python train.py --positions="rope" --rope_fraction=0.5 --qk_norm=true --attn_scale=0.142 --bias="none" --init_std_up=0.036 --init_std_down=0.00735 --grad_clip=1.0 --warmup_steps=210 --decay_shape="linear" --batch_tokens=32768 --doc_mask=false --dataset="wikipedia_en"
Each number is 500 + 40 x the weight over its row's rms, rounded and kept within 0 to 999. Layers, rows and columns count from 0. Numbers have three digits each. The size before them is the row's rms in percent of the matrix's.

# layer 4 attention value, 320x320, rms 0.062, rows 0-319, columns 280-319
106:565535426484497569499503502481516519515491489503526529498487498562525493474529514498542450493481484507474498569503541519
109:582455473439557499513491453439475484475419492505501509537467562537483599441511484472525485495538533485472488522494451591
109:480508443510472496492474500603509456534501479450462497481519506570487444495471627460441474589508454482451417499468504531
108:508487441459554502497595508419515470488510518546518478445527517565529532467393455463470456491572499495449582467482402552
107:420476498516513521524452489577486592519447484493541472531530528446523439462484527573467538519446525476485458518486515467
102:484496546483542495486487515550498431503543516480476461399546457569485501498497540465467516525551512465545497447502483532
091:460504521521551456520481489517456514517511585545520481483476513535430482515538463501486506471581551497490556601486457441
120:426474552545414525490561501463530525536548443490456483572453495499462505623452554532524510519486505540533586444513505486
106:492563509547471426535463493511553436509499567500483596440573562537514428546512490465451471508566506507487557505462518474
100:579525506540542483535524482475539460448538544547510467469528502523550526447512484498478466580659481496452527519474438542
099:513550438477503510490454469535505469494443463565510532485456445488511516456549522539489474559524532515410511568479505511
105:455503523524411443450473468523505484490505515455454555556504513383476459533490528471461520496412448527532482480488545542
089:573449538515473487501565475510490498483559526507459512445550532471536470526433505495506515497550531484513492479474458495
098:482525460474509572469505501528464477529553455499455463484417439506462504484376526415491480486549513481468509480504496529
115:469591502527516577538570501500492487546469588498543440466555497524520486577518491533429451497624524470422512512506392501
112:539493507447512534540547509421529529526465449545547518481499609495580567497485409554473497446491497506529526539483451520
108:554523495543457433492493449501507474461502520505409526475466484549531436493567543477509501479509545533512436416460482470
104:452507458418435494555555515473530502510495529527474482429570437556536460511494503465418474427583478494483561463494410462
108:449467500442435496441513505497525467484494406472555461499473396485484501509454537446526512477438491488508537473516562542
088:487559493606477479541472460599472477505542601500482484523462501516511519487474567498433504591556481484479491527487471492
095:528490509465523560533563511467471438477513464475440474526513467550392517558563537487475492438441523512484517437545538518
119:530545526474439490570489500498561481484509510510486444407530567482481476550467508469480503462510491519460562543513441428
113:561407556489538535492521466460491552522497533539561477537441491465518524480465472543504529466437484496469470413519475475
105:555496522526500475475523470490508533431504528557519491390547560431510496434551485493550484487480509469436522523509503493
115:488469536486451463440468506410556542476447475551477544543484597438542519458496403511504499452426472535522587582509491494
098:505488570519505509536559531498466564528560510533541536498583516493497575519445500608428514500523519541566525499501492544
097:598476519559495495480529460483488442480550568538502470487451412470424494476491490502501466520635516448478495508527520462
097:543494490512500448500505484486462507461450491482449494510496524637448529440600543465514488559540472465457469509495485514
106:512500572439526468581446493519421508534484463435457517558458547597419531561482555494564523546468553526514440525521555512
103:479495487487513473405459512504481481499431408483477487605425531508443575521459498436572552520476494497537521589473479596
092:459486545488489476424456508540525476473536522527508464455473457444428483438573505509481510505455442472536510546535542476
106:462456546503430499528495506504501515485478569506518554552482543545499529547471517480454509456427539517529512487518512408
106:461436432525408527489479506471575510520528525509536503552476542509546485553445454448508454558403549518490531580483522492
102:532453502527430419493487463483467517490528559492439502506412553494523453475528437521530536500452544505532562564475482476
093:458524500465570507536472529504461437523554456479471555488606437518453502466443522516476488539532461507520531451493500519
103:513452467496597441424454501551496486475464469501539461475433421508457479434523505419577471529477489498454470539514507465
100:528498519436520454459447470528493447493496538499453446447416447468472454487525477494483520465506446522461478484476553492
113:511487499468520535560481494540468497509521523485492528512500462556392570542576556459410488468483521487444536490529527408
111:477537426514500447454490502517551447442484506504547481437469435497502519486488505405495392540518511458459445496503475462
115:552492559526526514491584495457507454486491505569528461449476474534504507465412440528471500501493496497453599459507449527
097:486450559463472437432447514503484529475529388496492476509501509384467525426490509480518563543445510473603525507495526525
104:534473513492452484516566500511492526526551453494476437572406427500463567520423501486520528472448488534512528472488486507
106:488482542540473509508477494527540532501511519468438458625466563436494478570491506516435535465396483536501489463475478505
109:535448519487597539479504491454472522509482427509572493470474517557455545456395437487565515451480444495470554525520529493
102:486514507422506622544614522481485549499577478493545465516476454546437536581486542521393484433420506505432545501536514444
109:546496524532460517498539471505494522468441506501527559494441513558540436545542512561521492522445517487497486456544569464
106:479435499472511526507530515464480563515472512457559561554491453561520509480511497571521428512458547496503449435550517432
101:468449518483483476478466494462521490544549473513477567526470520435416413546488513506431501436482429535509534438505607507
092:560525524574526488499554506507509542457522496495583513508491460467579497434476548444494462520581495445475407471512432559
104:507542520505554485468476522498540491483457536487514431480566502501524516517511415468555551429449466499509536490473425476
097:504473521462479509534536524496502471468494432505490523424535491545497492560472505520542522475492499529560496431486483560
107:465523529527602444474463498533488537524474516526507456534554478436471548446501490503468513469546468479488501522469442513
098:523544471551531523534483513571454491518494466466473465525530434501550564465469553458585481510547479502488465537487422440
105:445521534532455422548464490530531509500481462466401500554484558429511506545552482514541517567424499525579478505484552499
095:504453598488504529532520453513471530513520505538473480520490532452452514478507543491433525470426486482494546524485553431
112:514478542478481427456447483530490465475464489468492491549432408551438499437637503485557466505478486530535448456498562477
101:506467419434485464398486474517543459454498483512460512509533482438557486441503466450469498423502516447539480546506476533
108:524512493492591540554498487498440467477511521506464552496547484484474545470574483517467535471596535461542547560511524592
108:449502443540449497472536521513594529506542478501615447522469451564586533502435517435547467541466518471506432487507482447
098:482501499510521558545498495476556525524517452497505523611520555502484495526473513510460448537397464542467512497494526546
104:526477406445481532433548490449483524475472423542504543492502491529581547467395496479489521465487446485464484432474494499
085:550464512529491529465511526434556498482493452542555535498507487482535495485516454515489494515513446561513519422503535511
107:464538523516552570416459494564501487482472529467496387414546518436454495456525549464488491559506426442438494561514498542
110:507615546556531460566481504529443436512507554456447415452574493480491537502532490419450528541574562480474520553492447535
083:399440529550496450526511522473527452540525526544502493480530509493538597575482487505433509549544510524562546483466471557
093:419530483597532501575492482523516453512497489524488512486517516507475518533452527521475456575545497526468403461491495357
094:585504447495521516420517496526530481467448472448403512563574460465420439467503502459602478531426474467467488480459553582
092:504449496450507529491503502532478534537518489531460496567475486471463493542498536490484558546487496538419502552483528606
075:505499456441534470507500494488510557490456503523524523434457521502421528473552527434415481482478421506469549525495508566
090:463517389499492421520485482493488487516453501534427496448492470612567489394486477520457441566575490480454510513477465457
085:618456508500505540409517475501462526438549446477540461485549461493487462486559505465518485460506431451451457494473549526
084:477520506489465507626459536477473457501554508466514451525502497534489503546460506500477495486483555465516553545523493470
090:512541490451527619485544535486547511487565585454445440404440495498521594573442477444499519482498562518543530552529537495
107:538468534528518474428440482493505433464443480459436500535483525456503502452511514513523462492420363531528632456520549478
082:506452537486549434523444451505516495525368453559498553449419483411551450457515508531556466445526491540423451565523451505
105:455533580507493449592466518512483493545517510521495501454508541583546458458447485573434527501496497488494463589536421426
089:538462578474476454521464483510478454491554477471575498445416481520520530526561488480496516474497498558575523510518489522
094:549534471442411443515499507489465512519436523574559525525483422492479469524450471455496531442559518520507481549491551541
088:346494433571522490439491453488489518497440451521551477519501436564528445473565481435498462524527465465499504461475477500
096:450469458524486570584475496532532517534451443406472570472530547511485580509459556474532558534485614513491516585505487540
094:416474503538493506485494525489463552541570526508464510502509508543549494495496519493445467494520529451447515480507505542
101:541466543538514487501492473555491448502456535523457557443439592450502486484458556456504476561518539574455534593490449494
086:493470457529572467522510496470531472438465503541523524482441529470534445473468469550495445565501444539506620454502491478
088:475498564460549503512531508467511478517490543478434488518542542482478562491477530481457476505500463528526605513486497445
089:484448464481507438470462487520514556472391486564468493489526448486506471422507492502557498474489448516493498486503516580
088:496442409505497496472525478469483513569562567606554489495570451477542442476498470604447479427562501510441576465496470469
085:461406535535536521555533480502511555561461432491546422416503480493552495519577497511514545475495579484449541554479482591
092:437483556485428452580495469495530462488457453473466532569467525493483429469539518472489505561432446484516555530512494469
092:493533554447418407506509497491515499456535476517583488476454457434507523513563504501504521542481456516518406463513531473
086:467532554503441522485477525493553415479522491481488447508452536450491571517526481493488524497472511503512446488516564483
090:491512473386520498546557502506505495562531530522496483494485462531406529515483530501500502489564560502438469535501531545
090:498420536485486436451477432542490444474410475548504559474493459470487460395441501538483494508502513525504553534468474537
076:602483480592540452444482459478524475533461533525554555510548506420515503513477479552535448513497503492517444520468547522
089:560495542537543468505487513550503470509482532525456566498500591428500489489537536450470540556439534556482573557477484447
090:525508443440445436506485525480485467535530555540544497482485463498544492460571434585466482452503377506553544470508514462
074:601484471494529539565478541528485477468439508471466624542453508452520450517573528497554481589443381577551520562509488519
090:497537472487484555387557485494526539520563548520531499472518481498510499526536442476481495419491419505506438465514562525
081:471493524545493530510494472511512512566493581512450500448544504553552456482462551440546513579530601492470522529511477464
091:482472481497512555505464488489436537530555473501444516482490516453470625525527520528515515615411539497440480623505526555
092:422508535524525471537480491523505460532471547486436496521454521515471515500410498531481493564461581506481554585529428460
088:535488625437549505484513502527443458438505498498501456484503542462472537538478512434461587471463579508556496532538497520
094:585506501505437475438497481479509439531491526520550532521430526441541528483526467510471558515451513513555529516504463494
087:463557514548463523527499502508478525532457488473406547519483512540418515455563524473466512558578508453458466503521516540
102:442544491543510552507524546470514544509499527506513502494544538571521555559503505459429535445482439517503511533506504516
108:444497531529474498619515508528466458570601512439505518488510510499484517612477555517465530542563624512483411492530460448
085:636521516537521509480498497489474495505518498509522540497444498483465511508447479457494551572488542509463365582482474489
098:612563491489548511524524497519486494526474486485348527535473486487438485484500534506541479516492468539476496552465555516
082:512597470499451517512501531515515533447554427493425466513522473551467555577525502450495534496527514495558505437493492534
101:451498391500486512518532519524534550527532547451536575532458547491576510522612496492514544443435488503542502517531495527
103:471526524491516580551508524520503490527582504395459533477511552517490558560521566451472501510445586475530409469539482419
091:546501469454465469487479508471461480434503582563539473535522549489491489482506424511461507407548472527540539480479547513
093:452526484580537535531504527509547533439437408501523578511493493512472484534573510484476500575475464573532485494482511471
080:510512522589490477490473477479487478547563472451623519518511518528476631529519498490513493517455565464553512548488399494
082:448497448485467489465506508488467519476520459425468477536450499544501470535492524464547524545416486453524533500530450504
099:505487391470422502469481507462528503491553488490566446540489432515466538456450475624549471435517437470498468497520450554
093:543449514525474416486495458508543475478432475549501478470472530516581530479460510487541525508571529564495584511481430481
097:511482468425493604509521482515534506460471490482446444445524508488503541539517516470504518571456591494464484588521493519
093:580507580493486479472515487496467460436488430521511499480490524457490450538421512464458507548573483531469590475466537489
092:468526465491492577558528534511501497518580498438564546455469527583550505563512528448482482492555548467496454503528499456
092:476406411513392529391459492448531488488518525471550511515501533486562465513492485542468506413502453464468592477518430539
088:524487558461459500505543500480465512457458473487522479467479545429468512534444495416559524463533544543528535518513561519
095:550531517434461527442521518481483519499482506523558540424478473475560530458483443471412506462510466525482548507495540514
103:585521500561505488481468478527483463445417462482415531548533489513498434496549484543498487568500403469501469467457523488
102:568447513467493505413543483507517451411486499506458499470467518457502550504467500486499497509472456518551611427496499497
097:506506465507491506510509524489505528561598551550529514445518487508590585515432474506384575498582533516458445570496472494
087:448515502553541436473474504507554467531517542499477555461499442505546514479443468586456513521471448566580469439513536471
096:540517503539482507487516497474482488494452533514539583516439520441510463531488497468547464436584473509483476477499554547
084:446480513507569526522449495520505504544412492520474498456583539544480450429466490500482414515471499496453454509499450465
115:579519426566454531507529509532523513532509562512533638489573510544525477550455501520555474497557496496435430491528452552
132:484548514514580504420557478492505548439481474520541497554484461459475519480483447445545549446461587471473525494524571487
121:593479512499574520588494519503522521569503493427620554518609555539551535532526446601517471540496572515567455492484472574
117:473540444535508546440560487513496509418430549556446452521527491407476466407455515465539464513492466487487534463480473504
111:522470490504468508535503498508445439524496464496485516488526495473461498550493561561510424505526571480471451509482482526
104:494446542479463485536480469509500528496553553586539480515458522525506433577513493514477507474475424517452558505512508490
127:490531473516546523476553528504466532472456473546445449444540451462541493462508506540514452547577552461525516475455453509
112:590517522466569449414460460501531512505483445494535454448523511461466497512464543545532513495432579488449468521493451602
112:552506413521545504517522509552472488521495472600465548478521512498524531543475528503456472482508530479481454579511516505
107:462483455544475592477559509505461442517535566542507541536571477552540421514508464554497480490608536452518427434494515479
119:581467553500458438472499488512512487528594423475513542481496482487529547539488500554474541432450498440590453486516520508
117:543517592433512429542458466508475549585484459429592483495535524486526549461561486519501505482431532512585498514476553551
110:545470536419541579420486508498537557501509408450528492551448467487441529466525493464460523471448486492561482535491514514
121:419489591501564492473536463507463575408453392474472418517486543425496516475501514460485551433452540478558528502527515491
112:394483484523457451543498468516526492532484519463430456463541572510527502465451489549516467566604450482489527448495433508
105:452556482483489638441525480509516515527536502488625510525487462518554469549498479553507488468530565497554433449516503536
095:577479482522490481507517531499478451457528429511430521505472472517551493493471441515426536485532542497520485470525434505
122:548469527565495511513556527504533531524487568544484528483576540471518479535520484454502505494481580424460496432518544476
110:452526575504492385554463483484515549491567436475441510446491510429497573435485473468473528564447512506587594554506496452
124:475446569534580529563494524476500452518494492396458483565512550518479469555515491553518548462510537534541471467520557474
116:524484485526536494576518532525466528516476465545492468494521479468556530494497500485491473518546513488508474472478464537
109:525486501597413562525483520455505491487513615554495594540504454558455446421522485493538474520517455559425474477524492430
102:546478505561516497544533537502474529471555565501412577498514567562572456548509467427524475493566490520507476486505499427
135:549532465617537469506478525512524464500517464481419557419518545501538532490420491508469533459488519509500452529504507523
116:523561529479524442541488491476479488482486468469505505493529534492509553449514486474496472540523517562494552532462460528
112:536446589568552561570513534507532461582478522494521514494515506536556496533573501542493513506565548518546400416521474480
120:525462493540513541508528515468577462405514444458486518508524495497515509583437512561477496550558613515537571483500481527
111:458499499498479541463478492491534476475512489475496447551399450508412557528421516470496486496437408488518551554484477573
100:543550526485570505545458530483414532516418507489493484539508457481558524465604484507509458492480471482555514518468542465
099:585515533540569421602478550530533466550503532494487572428535541525538532593488439472504535442488537461516484480541539455
104:457484518481506533557531532486496450496451538497534518522515509586539446571509382517453512495593527515499378469537499496
106:482454588519473400549440485499547497509490448511535463499562549484556468497514479526505515517525462524552483467461436514
117:383559537492495465481504441490544489486476506435509419528546507489528474447536512543528464538523524506470580494469480551
114:481478539496415423491492469475470451450500544542442521509478502455509411496497486457459571440492501455507505419536530390
123:381435509528452473553451516492485443507497548532409481511533546477544447474523516490499495511582488487512514466515548342
116:580431398489540533565492510512508479543506498526495519468472518455485517462444602522505476527452567494507490486488592420
107:482464436519505524455539501495450477458515482491487444588433473501465578465453478555494450550470481527474511553512515569
122:509491477504494620417577488526473469482517528504521511585528407524522443451502480551490504468519533487518437479513445520
112:403465540508430466514454491494494484490511511547465534517523503512503487395471475508469534512497433474437499519501570510
098:462522581491499542479509471533502536541509454491525445551508444472497540461458497561502524457483516471526550486502472584
121:503373536538492539565449516496553469562562490395499516526510555574518501483505455527509499489562501493570476449528475526
115:434516509488432538565516515536420477515563435431505524517573477550523448467460493570448504461516528442573437509488565481
124:508511506543450434512512506514473498421460536563519496487528507418515502502494517421520495492513551502476450493506513444
102:524559518541586424537539515496508498485403520520445501411601547480561514565496475510509511527572552536461484417498436522
109:451482422539514558541520511544509531485416541530529481513545496517515512540459568487503468514536506504386443451542498540
114:574501584452413435444474499471483487472474468597505406488478489450478506441569536428493492478440466495513567591502490470
110:553500425545477528544527497482463462533461597548539513498486493509466537532526521496507502478422535509436524545545538447
116:540470487573463500497508505531493489523486470554484529431551475497513450488506502557486500497519525509473498450497401538
105:464408416453495468502521516483515433455496570496448512476516535502482442581500509450548476517558446476493502449510526481
130:519456441537470600520495534492523482559566488473523462554506459582496535491475533574521469524535489498489520497507518532
125:500516499531528467532479520521538521459458500497495516433474524524520566531485513468426485457535525568469483537532456569
113:537504483448594528460529495501457497450460475533461455557458461409407544565431506411451529503456503486484480531479530474
108:436448535513553496512534505508509536460469459518429496446558514456515550515503525514440489476528600444545512507524476485
113:441418543480545530597480507457380538525432529529462457520462493521440480446607487465529530532489463509486490546512488436
114:482513442464505506440495462462543502462416522505554517505526499491411461587524500506605489558460558517485507502472509489
120:410505440553557543489515537492521423481497590542418457504472516496496515516488466462504467549596417535407498445487453503
112:534494506497396478524462508508523464543511506480512524505452461487454517506457520455503495453413442493492447501496534542
113:473489547564473581518465492514569582517577495443534533525521488505500533407498565517461484496475504514529547531506529530
117:399534496493499475536494505515494489474506540480480415522481506524500452537548523459543480534598421500514548510475462493
114:477551566518496486523555532470465537463406490521482524454564449493513514373511473479495498503498577494464496512477527495
109:492455487485415477376530470465487432414519574593434460516433493443481450525439525467454524432544475533438519463531499457
111:515461568468536509512515537492568527493610441485514544472450494515493511591463525486472459503522539461550551496539576465
125:524545475554510484366474506506537464468456540532442529457506527494500448490482506418496485505525411474422442523512484541
109:468449467557523599490532513471541451498545590494394494522457514444462520454438599425478481520554513484490487495506556488
100:492532477511566467453478492480527451469473479506505447491461517429530519479498514552471433524541475496472517442504481481
090:580479443543454482417513511528501522531517553543495477457516515586500475487422504424481515549498442558531524473492536564
089:487450398445496504525486499527519524472564516424479473488564526552539429550495491523502522559470566520427535485515547572
098:514572586521481448553503540483505506536557471472456477561544472520491557479450515501519484504522460446513469492504433505
088:570470432439538442516517500521532504452519468502465559453478503466496543551460488501463547427428519490440531465464501445
091:501493489458532508479513464514485507517474440498452436491416456521602531479420503564505541466436584556488572490471513504
088:461527490487518620535513508488487432612466477508456504475498527485546508518512575544438492501518522468498477430498513518
089:509544517553535481431490522511475476497454557520476510452467479551504434417440502500524496474466447506519498463513515481
083:441535502449463472442503491510490540502499450466437528534429504495530487532466446540480513495517505463452526522490490482
088:505470511601469551450490481490514512495472468510533523459457548395502484486410489490497467597434516496517462425466509437
089:492548501631444578508448463509493471532497521549464552533522491497543522487408427484508531575478513544440542485475535462
085:528503535494530524552531499518513479465589442563523464482539473449469476449507553471465471496489457458533514478471526513
085:549463517443471553450501512479510557537548445579459470452435515485530469491429502528517585483494531548493488483499542539
095:481509557546435597488491543508490475507551452540438558531560419544478485514459528526516506477478513456472518473504526491
100:551489505467520539547537503496529504505612470461449512525494453570492474512520548475565488451480451529556478489542502470
094:484497562455564498502560531508482435521561505536530456492441501480504581515554549495484492464489483448524574426494461488
093:526487574484509472546497527484450502478497464474532520499514552517547489526521459482473471520471484567466488420496488514
087:509511472501496472508498510549507513562426504488473488547579531575469535454492503383533426520476489438412501527496501456
093:590462542539551584537544485488485542515475537458530473479504571471579511531543509503498445453473534544457501486514518577
094:602450487499487517490498524487458532506529592529521496530507510567483474524582496503539484450497408508486519478534511528
092:429488418413488420497461483482488500427549548525540502491535513516455515517512474523494503461484460507540435482535500469
094:407497441426434437489467495485511540459522484481526511525413447497492532530495495537545507494478520509557472475523491510
096:505475423449445559607530486511468476446558565497530511479570516529494514477544469462492507457423510516454530475469515496
083:515521485568535528561479530514494454546489512473478580527500477488408534510434460479449507523504516476444480519521530492
085:417468534532474403419457508504539543463522468501518548603487535528460578500546545497499458492485469503504411567534496415
102:495491446511513472436460493479501517485536489534440553486541506453452425443432531500467540556528549495544454509482453494
101:445552507597498455493440525496443478474496485490483568467455452443507560452452501554497492522498541450540503514484474464
092:510485537518535562492527500494496441469526486523521498548468473496473575550501555450478487547534464497529560441530505526
095:565520479449430557422493505511493529521433503510501453499463568457533500493439512449457485542574559542483599425519459507
083:508490468434487458565510524495493565484528471515510576481525530512580520563543499576482478392525508519472496384500510512
095:567471514470534475547465476499489464495489479532455462396531504444480442483435493380460553565475519500492569441495529505
080:508552497542505479418500522498521541554509469502495546519531402472514482568466556521487543464463521522531456479497574459
098:578498545452529497514516488509454529526509551537451429470505531554518484498464457505513493424465505578520413489509545546
106:458510450584377573457475470502535515502413504510509526521553423553530500484500493411523557578508508550502525506482578564
091:456498546471523555516454508506475467491597578581535528452455517477546524553484440528494522505428483511513494428473559483
090:491510492425522545489539510514493491579526565516509402561444531480477492520501478515532468479504389476484521485543540453
085:481523457479508467507509467490498520471506457489552505533518474505449496549540515521509484509528455537510459507504499507
081:531537548558459587494482471469523480582463530537473439494467577553542484484525473470510521600520495514503497503501569538
094:443434474486421526608464497485505551442527442504543577537617485521477456575510456465529554557481514559474500432473576480
096:484492499519529371509479472478480512474548494534505436422488441465482521478463504508550542525558535440541517569492567475
093:497541549522535504544469520512461495469517447430508478493462497507485581512513513512529434538548479467492504486507453536
080:473548464491553434534502483500516531495566456528515531490563466504537519535501485546567469433558546469565498649504497487
091:490516467414480459420480471494521560450508516434480555530457489508562520496511447500494526536501530528486555527514480528
093:480549529538499500551488517496534465556484472516517488608509454552560533406434533462519446564526505453483513596556466384
096:446544553474473519494502521513486486535494513482482477427572524424552468467525496499462479530433526502490498495450520518
087:492547528478588579477534542466482485508605520548523532448487494491575563556457520451505517495535509439511509466487601486
082:450405445431534462487474507487480535426550445498492449544431541522502502500497472479557522515481503475451586540490475447
091:475620520531546481434521517506452491500445559464455472412530422555495572436440459460526497517525502473508509516508534556
107:545430476464529561475509507512483502495491466551524599419484489505554470589439478432452551572501484511495520431480586507
105:475471460472460482468466505524500536523531482478456507555539503525459416546466436458535515478465510572457437521478523494
083:566511561472545575533506462495478501454541510529543497484513527543499529533499533472482492501576497518576524465517558533
091:535535453515497526520536514500513488565438493446477498455515565615472453490452481369426490548493478514445554514526483514
095:441446451487524441421456507469509524485526519531546487487505549476491467566612484502519491516542474498571496558508530471
092:554548441515490480472519523488545502483473497518478535566550479617489482478424496355470529546485416506473522495520519530
079:620509546617535487505489484493464536502540529537515578447499476491570454519436480426477519518437451496507439526508574476
096:485480547524369549447503458525487556513486466506481422568527459504512517470517447511465555530497492540505430508519548530
104:504549469524504432490539472493454467481511550470452502459490446552487488476461483474529556499444502478507509543533498497
080:484487442513507545482499495460543467541475533519448477553431500528510455518463453591549564499504541554515499409503496557
094:541431524544535488479471519459488503472439497515533510480469519458521486531540548551526448470539487482507477507504507509
090:492486422505420545548450469496528450469478569473484471481565539540471495452512449497522483621485506469483592484491520481
096:464464562436548385418517528484478498424477452486504487478415541545479489541432501462506442571486421503470542438489437470
087:497500489428460484462513484490540518526498483470484433629490485503476480472519482518539544445504471550448428547529484533
095:444431475569472442531484457489540520430437494492550523521518481530459421464513469487494543584498533550464495503507523527
085:454514472523524509458466495498455513488500485495424552500518521509519517472484513523398540536565571483532543464467471545
085:502565529519449506626467515520535438516511533547516491459523563499552520448531461472472465524465423477508491548507517486
096:406486514404611446539482490522501445433532435530504449496510487459502483489485545541499519530550537526471585465527447455
090:508502577506458507541464519504466531423501512402455543498553461531469438448529520504481518515554450491534473553527466427
094:538506475493581517480476498543472534528484523512457487428532485524547485520484487477481517495458497464446449533486495433
102:446527536487420491471513516513500515495494574496503534563503420486538515494514436421559544414404491478484513520506461372
098:463534474528462462428470489527477505489550578500538528558532405468479432504408484502527503456505565467438514484509491421
091:513472439458477527516562499531519541549514525551578500594507461528560452479501489503472560527566579502411487472506506528
101:598563517487562486448486500472542540564473483543401529403532564525493518504491447474484490488497458527435485529495500524
092:493554480614477419492447500526491557538463593511441521457545507494576526470534464453489500488466416507529484506518545429
110:521572492532556515487520500537468519545537451531576523454560491438519479483535520544435482476519539441420419492482556570
089:462504477492430493486523498488476509498462552489454483485487403530433395496541467488585516454436607455499558493467550478
104:494439556474499508515520502506513539531534438483529436420452557467522589504534477591495509483482527530571504480509504590
099:505513487420506543429541500497518506512522478474470468520440491493491490508565463519507459483517448527557482463506468538
099:473481549554558592528500490512473535467444489594481469475534581499469513521486503522422497478441393501481520470522479486
093:489467461459445502467513479434538461494498491498529536498433469476445577469542420447540496564499533515520559477524479469
106:478548436501489568421539477467519515538513544500421512497444499554477535528458453460477498512461453555534534428505503528
098:505500459471443512421562477505538533455483479489444542599523459513511503461522550569531463469493525508451588484503468456
103:553556442518531538476542533490507573559588490551582525453443455477520498455491490506417505513536547500457441535492525505
099:531475455537504580561562491469564455586459427521620506455588559474540580439498529507409475490488451468531539544506504588
098:489540624520470522468517496504478548454421551498404483510435503511523469453497506445494474484478473514491440529498492455
090:564537406477513469427536481496499492515402484558593498529516461448544510473508473492497553437488568480461508466454472530
097:528479509515492463429534503521484512505511493464481499511497472562435524487530564489563428510535535546617609490506520615
090:390479474532472492448473501519470493467580549462463480568427419501484428487459512540482456526557471473592526507511479431
097:536565433550575509519505494483454540507514509526510501438446513565564510530572538511490507580504454477541499476494557563
099:467430506546468543621455512508494481490450457522608502521464573516527451520484608571480470513529454480526488441501482536
100:539515440471534557457489505522493525552556536516458469459455553495545510500515460455479465544499501455505474554522456548
085:555474522516518529491473514521513464567527464491570525502500482431458509463458533507464427472594458483495465522525529535
096:548545533488507544478523505494458516460575546485490495496526469551487500484552513504596473519530552539473461511529452480
090:436469499543493474547513553493459470486420423514546511559460472498456460470495519500470500489493445524479466447515512450
104:468460502505507511566513500508547455431441498516438477537549590492558451528472544442530516528513497516469495414488473513
107:541492558428574495484457480497537469494478508565475435383519620458516563483532475475470501480421489468543551518486461497
096:489577543532540558512523491519503510535607485423476475461497481515560539468453550515526467495585526469469450523494494539
100:503502515510505526501497485510492501536596468555542499466400471449535485469500580558497389525516447489492505450481451517
101:518541530485558508422464497489517506534547497496488503433482483522490521500469474455515523555493497556547488546519459504
093:527568581526582499537470504513465557498500517474509468440493414556392480485477516450548485511491513496519505527501482510
102:463496523437425427480492511493477499539536562494445543547441424449461471495514475496507450477498508524478492489485526448
095:487498474534423492436503508529441536534576474448489514619460459539465507475512555564499411508495398529480463464512488393
103:442480536489479477510552525490477512432516518517474492473497465538568438435522520492461517503491542536569514435521465448
105:531464452472491556516497525508500491483481479464528509574448474572447506556511470455561528525436482525548506481513422505
089:516500469475595561455528509513515549518604457553438502469515492461526556468578496569455463534497440529554522480492519559
097:486478548555513516559481513504447509434409535504601479448511616571515471550497472491469488522415404487500448566500594535
095:409538482486493516509548501482560481468526509485529446530470547500554529498510526478524510537457489507527587510491503590
095:503484410550497506547493485498482467553468486467563507511501503497507479511435534547470565483563546480482483530497548583
092:557533494432516490512466514454519481544491436477438472527518454477471540490484507493488490475451454518527511479529439503
086:453475462473482523461488507557497464499458504552467536474463556516528456560449534498445509433444565467517510534468515507
100:484454456529498518551503517470531491502422505555605487505552613511520567508453475520436528434535432492434469494515466556
090:494516520564496598542529476490516443541511492476588546543499485536459470434490566538475434558517425511503450511498563547
096:493519447596528545544485523476480481555528494508585479491599482477488498556408509527457496526547416484470485484539507449
102:515511444524486583529508502495489519522572554452406465548463386579527459458499497488565400536516519491465470488521505458
097:512492457542513541508530491516477520521473538477466496506553441556545495437473554467532448517553532550460475487506532546
089:569545454462497402402521525504523558524480540529491591489481443472495465459503423530481478431467450462504546550515490438
103:521588442539506524476484534524497567478502545533512563490625447487466476542536480449507480507500524487442579522462569536
108:446499549562468501583489502483491457500518491531596545528478457527481431425475546568482504538489475521449573491509511400
100:528501502540506428453497534495517537532449487532467583487487475483470400495546490457463496442547541509567632487487511520
095:491527558565506507388529477489505595536607597527427584447527477481523575538524508496519462460431493480470475485493483469
106:496514482443577571501537498522512518492525467464466411448586631535542568508496543533511517461481505489523477480513466579
092:500537628572513469537429534458491493425546483514529480472507545434460512458563548565422517489479442484554469484474563454
092:587536566478531475521481513514530528544520512514494545457420506463503472402551488579476473516509511531461513540488559473
095:550503400512498543440556500500497517585541530541440544575454454522546533482497510491504466540488525504507484533509495522
111:596533477535506544427549508516504530544476521476521535480546458472552589445482474487550490458381568446486506482473479526
090:496432483482522474508520487517476483501555484462578460490511431556572522512489535558509554571490554490548498465484514450
091:525548527575489476461528473492495468460526532449489584568529380449494432483492481444580479508535537508456471491514524481
106:511483522514564542552466502480491483510524430504510472416475549461553522526465556520514498467554502478505491543492515567
090:516520511489560582449503467517488511536571485530442474485461453498544441435526638525437395572550429519472499493516490468